Each number is 128 + 32 x the weight over its row's rms, rounded and kept within 0 to 255. Layers, rows and columns count from 0. The size above them is the row's rms in percent of the matrix's.

# layer 9 attention output (transposed), 128x128, rms 0.0642, rows 22-31, columns 0-127
size [105  97 101  87 111 101 112  94 113  98]
[[122 100  97  90 138  84 111 145  99 185  47 151 130  96  94 129 138 204 108  91  82 136  96 185 163  90 163 169 135  47 119 168 109 160 156 138 150 122  77  98 163 140 115  70 113 112 128 117 103 160 177 158 151 120 137 117 132 117 177 154 157 123 180 138 108  77 164 186 169 122 148 170 158 116 147 126 102 195 103 106  84 105 131 148 154 135 163 102 148 123 133  57  99 134 147 125 122 137 108 146 122  66 132  81 146 176 129 146 139 150  81 125  92 119 119 129  60 144 147 148  98 168 164 128 152 110  70 132]
 [180  90 110  70 133  82 148 153 105  93 138 151 157  66 164 113 143 187 103 123 176 126 142 106 104 152  95 104 121 141 146 105  43 118 124 130 138 157 134 163 143 133 139 166 182 163 114 182 175 133 141 138 119  94 128 106 164 148  92  68 100  68 124  99 110 114 151 141 188 149 146  86 113  84  98 127 129  71 137 129 144 158 107 201 149 129 135 164 109 148  43 131 131 167 112 109 186 117 199 133 151 141  96  97 154  88 102 103 171 127 159 138 141 135 131 114 145 117 128 152 129 172  93 176 107  65 139  62]
 [162  90 129 123 113 108 181 118 113 150 118 104 122 115 101 136 131 146 147 114 150 149 162 143 107 125 149 102 147 135  96 146 139  99  55 156  94  97 135  99 135 125  91 140 126  86 167  98 109 133  34 119 113 139 170  51 139  79 159 138 120 114 105  88 198 172 159 105 116 106  96  83 114 168 128 164 143 214 111  79 151 171 180 144 139 104 168 121 108 194 144 135 134 130 125  89 168  60 102 137 119 145 172 145 138 143 166 144 164  70 156  74 125 115 110 140 143  89 174 138  99 149 154  54 147 133 191 145]
 [103 104 124  92  97 187 115 135 109 187 140 124  97 102 108 101 195 203 152 109 153  86 169 133 137 178  84 159 145 123 175 104 135 123  82 137 141 170 179 109  63  93 169 121 113 149 138 112 154  79 185 133 118 145 115 143 136 176  96  91 156 140 153 113 104 108 152 148 124 101 176 157 165 101 146 128  95 152 129 177 107 117 158 116 124 114  11  85 156 100 110 117 175 153 146 154  66 163 128 163 131 120 133 129 123 189 115  84 108 115 114 115 128 133 115 149 120 117 105 122  66 150 116 190  86 149  78  97]
 [155 161 137 135 161  47  57 123 127  72 138 101  85 127 138 106 153 189 174  93 140 113  98 201 137 127 115 170  86 143  87 120 100 150 159 151 103  82 111  95 117 109 137 132 162 176 103 172 137 167 132 144  86  95 132  81 101 168 173 152 135 119 182  32 116  59 125 135 120 108 155 127 116 127 122  94 180 124 156 203 121 121 110 135 156 120  85 143 123 135  78 203 149  86 125 190 156 119 139 141 141 148 104 123 166 102 148 160 122  98 128 152 135 147 127 121 129 128 121  97 194 151  94 129  87 129 113  89]
 [ 78 160 163  89 131 110  92  97 115 150 122  89  70 125 126  92 136 186 165 103 117 111 156 153 164 136 164 158 128 160 138 161 159 120 109 142 130 136 130 151  52 151 179 107 104 147 112  85 179 120 137 169 133 155 105 136 136 163 123 151 172 137 209 109 139 130 131 186 140  94 134 172 177 159 120 122 154 155 156 149  55 106 150  88 172  87  21  99 144 102 127 124 114 148 159 182  70 123 123 113 157 126 154 129  83 136 108 103 175  76 139 135 154  90 154 116 132 108 130 112  77 157  60  80 118 128  89 111]
 [193 153 134 141 101  92 124 171 125 123 179 109 142 137 142  69 179 162 135 106 129 148 123 217 131 199 139 105 121 112 107  87 127 143  99 100 152 102  99  47 153  89  70 143  95 152  69 118 108 114 153 131 113  95 152 112 150 164 124  90 113  92 137 108 107 106 194 112 135 113 142 120 129  86 127 121 158 191 106 122 104 109 135 142  97 172 115 143 165 127 122 189 144 117 145  97 135 126 111 174 146  86 134 181 205  89 107 198  44 105 139 125 127 159 105 163 111 116 154 156  94 135 140 158  77 106 151  91]
 [176 204 149 175 131  83  90 149  92 137 200 104 109 188 118 150 134 135 112  69 121 124 132 128  49 143 120  85 154 119 141  86 127 152 194 114 177 152  79 177 162 107 119 102 156 138  97 100 145 138  93  87 128 123 150  82  89 148 117 119 143 102 133 109 116  88 161 132 125 152 145 119 132  81 171 138  64 141 163  68 137 194 110 162 166 177 146 154 166 118  96 100 125 127 226 145 135 133  80  78 111 148 123  99 169 114 109 139 107  88 143 118 100  96 147 135 163 153  82 152 135 131 103  86 141 124 135  99]
 [166 175 116 127 164 106  76 153 147 174 114 128 118 112  62  97 139 146 156  55 128  82  80 155 151 188  60 122  67  77 114 156 173 120 151 121 112 111 143  84 145 136 126 136 116 109  96 109 149 130  70 123 146  83 185 120 119 100 137 118 169 150 243  46 110 116 134 121 114 112 147 132 113  90 168 172 128 186 121 130  93 147 119 133 129  79 184 123 141 169 156 196 134 116 112 139 158 123 111 126 129 172 145  57 104 148 131 166 147 114 167 152 101 130 118 102 104 147 141 131 128 143 116 135 162 111 171 103]
 [121 167  99  56 130 103  82 132 134 116  60  87 125 140  99 136 172 134 119 103 127  91  89 169 132  97 137  80 147 102 140 142 108 148 131  88 168 151 144 172 150 120  54 132 134 144 222 113 123 180 146 133 161 125 136  57 121 105 123 163 116 137 138 117 162 109 152 196 137 152 129 103  94 118 126  96 110 144 147 131 115 164 127  89 125  79 133 145 200 156 179  84 136 136 103 133 132  81 160 110  98  94 102 116  97 141  94 148 162 157 130 193 148 166 191  42 109 151 122 126 132 198 104  82 141 122 163 156]]
# layer 9 attention value, 128x128, rms 0.0441, rows 23-31, columns 0-127
size [ 99 100  93 105 102 106  95 110  98]
[[123  73 109 104 153 101 132 117 157 143 145 131 126  98 154 135 144  87 145 119  94 102 180 158 164 140 181 127 128 162 129 162 146 111 140  80 165  90 100 179 120 141 118  92  83 128 180 163 142 127 112 164 135 203  97 122 127  59 144 138 143 159 131 125 150  48 223 133 104 138 122 136 124 143 169  74 174 198 118 156  98 147 113  86 135 111 106  86 116 156 202 120 145 116  62 117 188 136  95  83 107 151 148 108 123 150 193 120 129 129 110 159 113  77 140 121  88 153  48 109 116 111 169 116 122 120 117 104]
 [ 71 127 153 123 124 176 112 135  90  59  93 140 133 155 100 130 103 124  80 162 121 143 122 183  96 169 165 186  98  84 134 166 168 128 174 142 145 176 113 108  85 143 151 117 162 148  98 154 115 111  98  97 155  88 148 115 136 196 129 149 140 136  85 131  95 112 162  90 176 143 167 103  74 118 124 152 160 137 138 124 116  52 136  97  77 145  86  96 104  97 151 115  75 198 171 162  97 108 160 168  94 125 159 164 107 127 126 154 144 127 101  75 183 117 163 135 125  50 148 119  91 141  80 134 121 131 172  74]
 [162 115 180 131 137  96 179 130 131 153 109 109 136 114  74 106 163 135 171 130 170 125 124  83 109 129 167 100 182 116 171  94 110 132  88 140  65 124 143 118 160  96 144 116 110 135 111  80 123 184 128 118 118 117 124 163  93   5 160 169  86 109 149 112 103 177 135  83 115 127 130 100 107 142 126 102 119 107 159  86 158 109  96 105  66  96 191 131 163 113 116 103 118 110  92 178 184 129 119 180  90 182 124 118 176  88 136 159 176 168 132 131 149 106 109  97 188 162  91 138 109 113 180 108 185 124 151 121]
 [136 104  77  95 152 147 102 112 175 146 112  69 134 153 129 130 155 144 154  84  99  99 169 108 144 104 122  65 157 187 102 197 126 140 125 110 159 150  71 147 177 204 164  61 102 159 145 128 131 102 142 145 216 146 100 204 106  93 101  95  84 137 121 125 144 114  71 167 149 167  59 144 117 131 122 116 175 141 196  97 116 177 102  96 129 144  92 161 118 117 151 119 103 174 101 144 151 130 160 120 117 114 101 154 146 155 157 144 152 154  94  94  98 134 171  86 127 114 131 130 174 108 123 124  85 112 153 175]
 [151 139 139 160 110 100 179 103 126 142  89 109 139 110  45 144 169 131 154 128 161 102  86  27  77 125 138  73 199  94 144  93 153 135  73 147 117 125 130  99 132 140 185  91 101 147 134 149 134  84 179  87 139 103 108 129 108  93 122 129 103 124  92 127 145 166 122  92 141 148  51 139  54 184 167 144 167 152 157  94 168 182  86 142 122  99 181 146 147 158  91 112 104 138 113 141 163 138 153 156 140 135 117 112 162 132 115 160 201 187 117 126 160 135 105 121 163 104 124 130 125 137 145  63 120  90 154 140]
 [101  93 125 126 227 188  98 137 118 145 134 118 144 128 125 152 128 135 127 171 103 160 146 118 115  99 176 149 129 129 154 191 144 152 147 133  65 161  89 164 167 130 188 103 173 157 119 140 136 153 117  84 155 132 158 152 110  83 108 156  93 130 119 129 114 119  59 143 132  71 107  56  80 127 112 109 114  94 125 112  89 138  78  76 118 124  62 112 118  59 215 179 139 165 133 166 177 148 133  85 132 143 136 132 117 138 124 105 107 111 149 123 119 114 159  54 174 143 113 115 192 100 148 130 109 126 151 179]
 [119 159 136 155  92 106 125 159 161 109 180 124 149 129  84 144 186 127 112 175  65 134 216 125 152 143 130 119 117 105 128 189 137  91 120 124 101  59 136 134 173 136 126 105 127 127 156  74 122 137  99 128 151 111 139 116 133 166 113 116 181 156 168 124 118 110 137 165 122 162  56 143 172 104  88  74 113  85  67 126 132 160 143 132 150 133 115 114  88 131  85 179 111 137 107 170 119 147 119  97 132 115 164 104  82 117  98  69 100 137 206  39 170 176 132  74 111 192 101 109 147 123  96 122 137  95 170 147]
 [156 113  87 126 138 151 144 135 175  91 154 146 129 150 126 181 143 141 168 141  27 128 141  92  73  79 127  96 172 153 131 156 109 115 111 114 154 201 109 123 139 135 166  73 123 155 114  83 122 114 131 146 136 110 133 156 132 153 138 150 113 132  60 115 150 118 104  99 203 162 130  83 126 154 110  81 111 102 155  74 141 133  90  88 139 165  60  87  96 140 113 124  86 156 138 164 200 139 157 184 114  89  45 150  44 139  79 142  95 108 151 146 142 143 149 132 124 143 133 127 131 133 128 149 127 164 195 131]
 [107 156 127 169 126  92 119 127 155 172 176 126 140 119 116 130 188 101 148 147 140  86 119 107 116 100 135 135 180 163 146 144 119  95  57 138 139  89 105 109 112 134 158  52  91 106 138 158 134 145  87 110 146  88  80 159 177 140 123  87 135 139  91 140 140 105  92  81 180 131 111 163  80  56 137 104 146 145 128 152 120  63 150 163 154 148 145 102  84 146 184  83 105 107 151 154 102 137 174 100 159 134 103 132 173 143  96 111 114  49 155 171 127 187  45 151 121 108  72 121  99 149 184 145 128 186 149 129]]
# layer 9 attention query, 128x128, rms 0.0712, rows 32-49, columns 0-127
size [ 97  91  98 110 102  93  94 100 111  92  88  89  98  84 106  90 107  97]
[[152 147 153 111 137 112 176 123 107 121 125 177 100 143 158 205 132 185 116 142 135 156 103  92 115 109 140 106 137 126 131 103  62 181 107 155 123 113 111 166 173  96  75 114 125  81 148 156 104 120  79 139 121 150 149 108 122 121 101 163 167 114  77 101 109 125 154 150 146 111 116 172 119 168 124 193 167 110  29  90 111 169 122 186  93 162 136 125 173 115 107 118 176  74 156 183 141 142 123 134  99 176 151  89 186 154 157 106 150 179 142 113  95  82 131  86  65 188 122 129  74 146 116 128  87 150 141 154]
 [118 164 117 153 114 135 139 141 145 151  50 172 113 153  75 160  79 138 123 158 118 129 160 100  84  84 119  82 187 100 142 103  89 150 121  76  79 150 148 136 187 132 109 127  97  80 183 135 110 135 103 162 144 108 112 122 133 126  95 147  73 141 156 116 122 113 144  78  92 143  85 167 115 134 191 164 141 153 154 148 131 170 119 142  55 108 177 162 222  42 136  89 152 165 135 144 140 108 167 147  70 122 134 162 150 137 122 164 110 159 100 118 159 100 151 121 136 180 158 149  94 142 166 162 152 104  86 134]
 [ 60 133 115  78 155 177 139 169 108 167 109 151 152 169 157  79 102  88 114 134 110 129  15 137 149 116  90 116 126 165 129 125 159 125 128 121 180 129 155 136 142 103 119 118 141 122 145 143 171 126 164  95 139  64 102 138 126 128 111 104 133 171 150 115 124 114 121 150  53 110 159 149 158 125 118 123 140 164 135 122 146  68 147  80 202  85  73 140 165 145 183 138 129 127 126  86  72 100 154 175 178  99 168 128  80 158  90 150 161 105 139  99 164 108 122 127 144 136 109 134  54  92 167 106  90 158 103  63]
 [154 224 107 133 145  50 149 145 146 137 120 154 156 138 102 142 134 102 124 139 136  90 121 159 148  58 110 122  63 193 136 130  67  84 141 128 100 112 104 107 101 121 164 107 179  99  71 120 137  81 122 187 106 118 176 109 158 148 150 113 135 156 104 145 229 127 118 103 108 131 116 188  95 151 161 152 164  97 125 146 141  53 124 128 110 117  96 162 125 172 162 126 116  53  96 121 134 118  78 104 132  77 119 136 134  94 116 136 136 112  97  96 126 147 200 163 115 128 142 126 140 103  97  72  98 155 151 122]
 [161 139 158 129 131 118 129  96 136  89  87 137 100 137 134 155 121 171 146 167 123 157  66  98  89 148 155 136 102 109 170 155 147 182 151 188 139  64 117  77 180 122  94 186 130 118  47 137  86 151 109  76 132 107 157 114 107 139 115 120 118 139 164 156 184 116  75 112 149 155 128 104 174 171 155 126  74 147  93 133 137 202 152 135 127 164 126 179 127 167 116 121 166 156 133 124  92 150  74 132 118 124  79 176 169 144 109 153 142 116  93 132 113  84  85 100 103 119  70 137 206 129  70 138 102 136 135 192]
 [165 150 144 127  81 116 129  81 148 160 109 100 146  77 144 129 142 118 175 129 171 120 100 129 160  83 137 123 109 114  96 109  98 144  71 160 167 136 215 148 100  67 166 140 150 128 114 106 151 143 143 114 124 135  46 143 145 109 144 126 119 100 175 109 143  89 125 140 162 101 122 176  78 178 147  97 115  99  81 164 157 150  95 189 159  92 206 104 157  83 119  99 135 124  78 163 107 143  81 119 137 119 184 120 150 156 135  99  90 177 119 120 110 154 167 143 124 152 192 141 162 144  51 117 116 130  50 122]
 [126 117 121 105 126 142 123 153 139 100 172  86 171 126 124 101 133 123 145 113 178 166 144  81 141 140 100  96 159 132  78  91 126 124 105 104 140 133 127 168  54 109  93 185  99 158 123  97 145 179 208 173 118 140  63  77  88 114 137 126 146 153 140 139 163 140 124  99 151  82 125 161 134  91  57 175 152 149 105 173 193 134 146 141 125  73 168 112 136 156 103  86 118 110 110 149 152 102  95 144 134 167 120 134 145 125 136  51  87 138 130  45  76  99 114 126 157 127 135 131 167  71 118 174 163 125 151  50]
 [186 167  93  92 132 181  83 141  56 123 147 126 122 140 190 166  95 150 138 138 117 142  63 169  84 114 157 134 148  63 117 102 104 141 125  81 115 179 132 123 178 105 151 129 197 122 112 105  77 165 148 115 143 126 131 133 128 141 168 103  87 130  97 137 101 146 146 159  93 142  90  74  94 167 178 121 131 107 117 118 150 154 116  87 133 146 119 159 187  93  98 148 216 114 125 151 118 130 133 124 133 171 157 136 132 129 169 186 154 149 102  82  97 105 100 151  98 122 129 140 106 162 139  84 108  53  54 179]
 [121 144 124  97 160 157 134  99 181 162 162 201  83 114 141 157 199 127  89 120 164 107 140  77 157  88 132 110 118  88 171 100 102 140  84 112 115  80 189 179 142 122 160 119  63 127 153 170 119 154 123 104 122 181 117 141 159 163  98 171 119 126 126 151  66  65 158 165 150 124 155 148  79 150  99 104  78 106 113 170  96 170 215 190  85 130 148 122 100 145 154 103 144 143 120 113  96 148 147 154  92  99 109 149 127 135 160  93 123 145 174 141 181 114 108 142 130  62  72 149 158 130 162 140 137 106 123 119]
 [118 102 110 105 105 169 131 152  83  82 193 119 176 156 115 141 147  97 116 178 159 115  85 120 145 132 142  93 169 162 122  85 103 133 103 116 162 191 134 105 103 107  89 154 134 101 167 164 142 136 175 132 100  42  69 140 130 124 117 150 119 133 185 172 161 180 103  95 123  99 153 123 143 138  91 102  85 109 122 162 182  80 107 138 141  99 157  88  62  93  82 131 194  96 121 123 132 130 126 100 143 148 139 183 155 189 135 154 181 154  78  97  94 144  97 170  91  58 151  93 111 135 119 110 122 101  93 117]
 [155 149  75 146 134  72  73  89 124 202 150 179 130 202 132 147 131 175 145 137  94 169 145 217 124 149 116 123 115  85  89 175  42 145 112 120 103 125 146  63 154 149 117  90 106 116 109  85  89 167 155 120 143 131 144 150 122 112 111 140 120 116 113  93  50  83 122 141 165 118 188 134 145 163 167 120  99 124 133  69 138 165 123 106 113 122 115 114 106 140 115  59 123 130 109 138 124 158 178 102 156 115  96  90  86  99 157 123 137  87 206 163 152 133 124 102 128 127 125 140 168 173 152 122 179 144 117 145]
 [138 170 114 123 144 164  79 169 176 171  74 122 113 140 154 113 197 167 148  60  84 134 184 101  57 157 138 155  86 112 119 119 117  78 201 145  82  84 147  92 154 145 149  93 134  96 142 166  88 137 140 172 133 117 104 153 108 149 140 141 119 133  82 127 163 186 149 136 179 108  94 131  59 109 106 114 196 134 114 147 114  80 157 107 110 145 103 130 129 176 132 176 165  60 140 110 149  76 174  89 125 145  76 176 158 106 138 125  93  75 112 170 122 111 149 158 135 117 124 143  96 111 121 126  91 135 120 141]
 [ 91 132 101 149 146 130 162 160  99  97 140 146 143 190 133 124  99 106 136 106 118 117 121  99  91  69 135  93 156 153 133 123  92 148 135  72 159 124  98 175 185 108  94 163 107  97 120  86 162 136 144 197 204 102 135 126 133 117 137 163 116 128 114  64 125 146 157 186  64 124  92 158 146 141 124 152 151 169  99  57 140 124 129  78 172 126 122 155 176  42 127 153 114 122 175  85 159 157  68 204  98  78 104 152 135 169 124 138  94 120 178 169 137 109 126  97 140 156  98  88 156  88 143  84 125 128 138 135]
 [129  97 106 153 119 126 159  40 125 111  93 172  99 136  77 121 153 109 144 158  90 179  99 111 151  72 204 137 135  93 161 137 174 221 103 120 164 160 176  92 185 145 107 170 112 167 129  75 131 151 141 112  84  97 141 113 130 124  88 113  91 102 156 144  85  90 168 142 164 124 127 116 110 113 158 129  65 166 101  94 150 169 132 148 150 134 208  80 132 111 146  81 129 145 120 111 114 202 105 151 117 105 138 118 149 143  87 127 129 189 103 175 136 135 109  81 137 182 126 159 142 164 128 140 121  92 108 113]
 [180 154 104 144 132 148 124 135  60 113 104 123 189 125 153 103 131 184 134  69 135 132  88 135  97 206  92 106 159 118  30 146 171  74 117 129 115 170 163  81 151 113 112 108 138 140  94 114 163 105 112 165  83 192  72  88 138 113 112 137 113 167 106  90  98 171 180 121 162 115  96  95  96 112 121  95 153 198 145  96 148 129  66 101 133 108 116  81 174 144 156 117 143 164 101 146 116 103 150  84 123 108 186  93 138 166 158 130 120 105 164 114 136 119 129 130 172 150 179 123 101  93  98  89  88 119 130 110]
 [125  80 100 159 160 122 162 131 130  89  98 158 134  88 142 135 125  73 121 131  88 144 164  75 152 190 134 143 146 144 163 120 147 152  93 106 145 106 108 128 178 149  93 103 108  63 126 171 120 115 126 110 134 135  94 185 107 115 125 188 172 140 129 194  83 151 146 105 100 119 141  78 121  54  85 112 112  95  99 140 121  73 128 104  89 102 193 138 133 111 128 142 162 140 155 123 152 100 101 198 124 180  47 222 137 105 119 136  52 150 121 154 131 156 105 136 137  96 100 122 157  98 125 160 175 117 170 151]
 [ 82 116 139 103 168 184  71  82 138 196  75 149  86 152 134 114 109 173 122  94 101 169  64 108 118 103 161  84 155  77  94 109 140 182 149 170 202 137 195 122 179 112 157 151 152 151 130 127 105 145  91 109 136 153 104 127  76 104  82 126 154 139 168  79  47 123 159 138 124 120 169 165 133 131 157 129  92 139 173 114 112 163 150 128 175 102  96  82 127 141 141 107 147 196 101 162  77 145 164 146 105 113 165 100 103 138  76 141 133 119 154 164 195  89 152 130 135 136 127 150 121 147 105 123 144 105 145 154]
 [112 131 124  73 118 150 129 148 165 101 146 109 131  84 153 106 171 137 132 141 189 103 111 119 170 108 116 118  42 104 142 157 172  81 138 140 119 127  92 121  60  62 142 150 179 108  88 152 146  92 113 120 103 133 118 101 171 191 166 144 119 156 158 154 162 105  89 115 102  99 109 168 118 132 118 119 162 139 147 177 155 111 137 104 179 101 166  76 171 161 105 156 136 102  89 130  92  56 177 146 161 114 182 110 121 131 129 114 113 104 143 116 155 123 155 136 197  95 162 137 141 122 116 116  71 143 123   9]]
# layer 9 attention key, 128x128, rms 0.0581, rows 32-48, columns 0-127
size [102 101  96  99  91 116  98 109 100  94  99 107 102  91  92 111 104]
[[114  75 112 169 140  99 122 171 105 152  79 157 114 155  72 143 115 144  82 119 132 153 173 140  97  99 101 126 116 123 156 115 173 162 103 154 125 138  85 132 169 148  87 106 135 148 165 114 159 170 151 140 145 129 105 143 138 113 109 105  76 192 131  88 119 141 162 129 121 165 114 144 141  90  83 173 157 170 112 100 152 111  47 113 138 124  72 104 154 141 193 145 102 110 100 198 102 127 131 171  85 164 183 160 104 138  85 151 134 131  95 110  80 166 137  81 163  99 103 241 133  93 179 115  81 141 111 126]
 [134  99 103 109  77 115 134 136  60 154 117 100 230 173  94 116  47 133 106  91 131 174 145 137 140 113 142 141 132 102 119 108 191 153 119  88 148 158 102 120  86 154  86 107 147 177 111 134 159 137 136 142 139 117  91 112  92 124  68 138 128 179  53 119 160 158 179 110  76 148 137 115 140 118  88 142 164 154 145  84 115 127  57 106 153 146 126 135 120 124 151 145 114 164 167 187 120 137 160 174  88 112 149  58 133 128  78 147 187 137 101 146 137 116 176  65 130 106 122 143 138 105 114 109 182 117 127 184]
 [ 90 163 147  99 143 145 109 131 121 113  56  94 198 148 137  82 114 162 130 171 122 124 157 134 106 102 172 106 152 109  91 109 122  73 137 147 145 144 131 163  65  64 171 134 118 123 133 136 108 116 119 137 175 131 104 114 133 102 183 133  93  69 189  81 156 112 157 142 164  97 134 129 190 155 133 142  93  87  89 133 133 185 157 119 120 168 137 147 162  94  73 128 149 169  86 109 156  88  93 127 178 112 142  99 158 101 148  93 108 153 177 118 177  99 150 111 151  99 150   5 147 133  96 129 105 133 120  90]
 [ 98 133 115 116 146 146 150 168 148 122 128  77 148  96 110 143 140 144 156 202 148  96 137 115 195  79 157 164  97 126 120 164 112  96 166 104 102 115  96 106 145 113 140 137 165  76 141 116 113 104 107 133 125 138  93 121 143 120 226 135 111   8  95 109 137  80 111 127 161 138 123 131  78 138 122 141 181 126 148 163 119 144 132 155 151 141 108 129  76 112  99 189 132 117  82 113  79 124  99  77 142 133 148 115 106 117 187 149 137 138 124  72 127 144 157 188 102 120 137  18 112 200  96 150 127 122 148 136]
 [168 109 131 185 147 123 102 187 107 167 129 178 143 113  93 159 109 117 139  97 117 104 178 174 151 128  82 140 138 132 118 113 121 109 132  86 167 159 167 112 137 155  62 146  96  96 114 148 108 183 131  93  97 120 137 100 114 156  83 120 122 228  98 193 102 101 140 117 140 127  93 141 103 115 139 115 158 150 147 135 141 110  98 156 101 136 136 101 154 123 149 115  87  77 149 147 152 144  99 192 138 158 159 121 135 172 144 143  80 152 120 146 113 123  74  70  96 127 110 255  90  65 161 120 125 109 138 119]
 [ 87 120 126 106  92 154 137  97 128  74 159 131 101 118 133 147 144 136 137 136 177 135  71  93 142  93 139 116 148 127  96 152  81 143 143 114 132 101 144 142 123 167 127 114 134  88 168 143 163 154 170 117 160 151  84 194 113 122 157  91 136  45 156 104  87 139  82 123 170  89  94 186 123  92 152 152 158  97 137  99 144 116 120 132 120 116  94 134 122 121 102 205 177 119 137 119 103 182 114 100 112 166 180 102 111  65 132 181 157 164 135 141 110 104 112 150  92 156  64  24  93 212 167 129 150 154 160 114]
 [131  89 117 145 159 156 143 111 133 117 137  92 165 117 177 144 130 102 130 147 121 146 151  58  83 141 100  93 107 157 147 112  94 120 122 171 148 136 104 120  93 134 155 134 152 156 128  80 178 130 170 105 166 169 160 104 144  79 180 119 148  16 171 114 107  91 132 135  95  75 107 100 157 159 168 106 112 109 144 153 112 150 121 132 147 106 101  96 125 115 133 119 143 136 113  90 132 126  91 114 118 122 144 159  87 113 126 173  91 176 188 125 140 106 107 139 140 133 109   0 142 178 113 119 121 149 167 152]
 [145 131 127 113  85 173 100 159 110 139 162 163 168 124 131  80 102 202  90 139 146 166  77 149 110 110  98 117 146  96 112 131 142 134 144 158 114 145 134  32 159 146 152 174 104  78 128 139  49 161 112 206 154  80  82 128 122 101 103 130 128 134 135 128 145  70 142 131 147 145 152 190 161  75 110 153 121 181 137  82 145 107  61 102 163 123 108 166 110 126 125 143 119 126 169 117 148 107 154 163 110 116 123 146 135 155  86 158 100 105  77 125 108 127 124  62 148 128  93 123 162  48 196 118 134  89 175 148]
 [137 140 146 150 119  89 117  67 131 123 121 126 142 129 131 164 113 114 130 114 142 176 138 124 131 119 144 118 137 113 104 125 162 169 126 159 160 122 121 129 109 132 112 133 171 146 106 101 122 151 144  80 126  77 139 173 129 113  66 100 161 253 125 176 117 138 126 127  98 138 146 123 107 163 106 149 145 103 150 116 135 117 143 159 119 159 117 113 130 112 166 119  96 134 152 155 109 150 141 170 111 142 157 121 119 128 111 118 109 125  99 111  57 105 124  65 119 145 116 255 101  57 102 127 130 131 141 129]
 [128 143 125  89 107 134 136 131 142 108 135 140 121 173 161 100 152 117 120 194 131 196 128 131 103 132  83 141 140 131 112 113  64 126 163 166 114 125 111 114 125 150 113 126  76 136 145  80 104 145 137 162 164 178 168 152 128 110 148  73 137   0 152  77 108 122 104 141 171  89 117 119 158 153 129 141 122 108 100 140 129 146 132 160 154 146  95 141 113 136  83 105 126 129 103 114 190 116  72 135 124 118 107 117 142 125 121 142 157 106 105 137 162 118 134 111 141 110  98   0 128 173 140 155 137 156 131 128]
 [ 80 143 108  99 111 115  99 138 100 139 116 135  89 152 101 152 102 152 124 118 154 107  21 140 133 123 113 116 136 120 105  98 178 238 113 114 168 110 196 161 123 139 175 115 149 144 144 131 163 130  90 147  87  71 119 143 131 144  49 138 145 219 114 166 166 108 148  89  98 159 118 126 121 136 100 118 157 138 157 180  95 138 125 192 132 105  86 139 146 180 170  94 100  96 136  79  95 126 136 169 146 151 108 100 131 140 136 142 105 166 153 129  88 143 143 137  97 157 182 189 131 101 144 126  95  77  96  93]
 [146 149 130 140 100 108 106 134 119 110 169  70 171  87 146 108 191 172  79 111 113  66 158 113 170  64 133 199 100  62 163 164 145  78 124 155 152  86 117  87 146 116  70 130 149 120 133 104  76  52 113 141 139 117 138 143 104 111 153 183 182 163 177 130 100  89 157  72 178 140 122 150  80 144 166  93 147 131 157 118 136 158 130 129 164 133 135 145 106 121 138 134 143 179  92 159 109  54 192 110 111 117 160 188 141 142 100 132  92 151 155 144 114 157 125 160 128 165  94 103 123 101 100 133 101  87 125 116]
 [ 57 122 116 130 106 130 149 108 101 139 126 178  69 153 140  83  73 143 155 193  93 173 137 106 100 150 126 107 154 117 130 148  97 125 102 105 194 144 135 126 140 167 123 109 174 138 155 182 137 150 140 118 149 183 142 130 134  98 180 136 101  63 160  52 192 103 168 149 135 117 158  97 179 154  74 188  74 148 128  98 132 156  91 128 124 140 132 119 161  99  95 108 110 160 124 176 145 131 154  88 124  79 123 132 152 128 116 138 107 119 177 105 117 141 179 101 152 132 142   0 143 151 106 134 112 137 104 159]
 [159 113 109 174 115  99 113 121  94 161 118 150 128 185  80 165  80 122 135  80 120 144 155 173 125 153 115 117 173 137 122  93 104 144 105 104 131 118 181 131 105 132 128 123 122 146  91 112 121 183 138 129 109  93 125 132 107 146  61  98 119 234 110 165 158 163 121  98 115 144  87 146 135 161  88 134 111 148 108 151 119 107  81 149  92 109 152 121 155 116 163 145 130 112 177 175 145 148 134 126 109 164 130  83 122  96  97 143 151 160 106 144 140 112  63  89  79 149 174 255  92  67 172 150 156 129 141 151]
 [ 76 133 164  88 122 151 118 141 122 108 180  88 182  97 135  85 139 133 109 123 132 118 137  97 107 117 118 123 134 101 121 102 119 113 135 133 136 136 126 123 112 115 138 128 141 123 140 155 151 111 121 130 199 103 116 110 140 149 207 156 145   6 180  61 149 169 124 154  98 128 113 159 137 114 126 148 115 150 109 156 111 113 144 122 117 111  88 144 149 138 108 131 136 140 106 118 113  93 165 106 134  94 105 126 117 121 121 139 122 157 168 126 137  89 150 181 135 138 151   0 152 184 130 178 115 120 108  90]
 [142 138 122 154 115  90 167 125 132  91 198 178 180 123 160 124 120  95 121 140 105 211 147 160  35  98 131 124 157 110 119 127 135 134 102 160 136 153 119 149 158 130  63 108 101 137  75  82 127 144 133 111 106 133 201 158 132 102 140 144 121 140  87 188 170 136 172 117 110 132 114  81 103 126 114 128  66 112 141  81 133 146 125 123 139  82 230 103 135 102 156  56 154 161  89 158 155 125  97 142 137 132  47 137 135 124 104 126 128 146 101 174 106  98  62  96 129 100 119 160 128 110 130 167 114 185 108 120]
 [126 129 143 133 135 106  75 125  94 150 126 172 159 163 112 159 121 160 139  78 112 130  89 131 113 130 120 130 153 106 104 100 178 127 131 127 126 150 171 145  90 100 135 122 112 150 160 129 125 168 132 109 122  90  90 151 115 116  41 154  85 255 111 106 116 159 158 113 103 117 128 144 164 148 139 134 122 127 124 141 132  84 124 100 103 117 116 142 178 102 161 115  96 148 151 149 121 143 192 137 147 154 173  81 140 130 131 108 121 126 178 153 146 102 108  65 111 161 141 233  97  35 121 123 125 109  99 113]]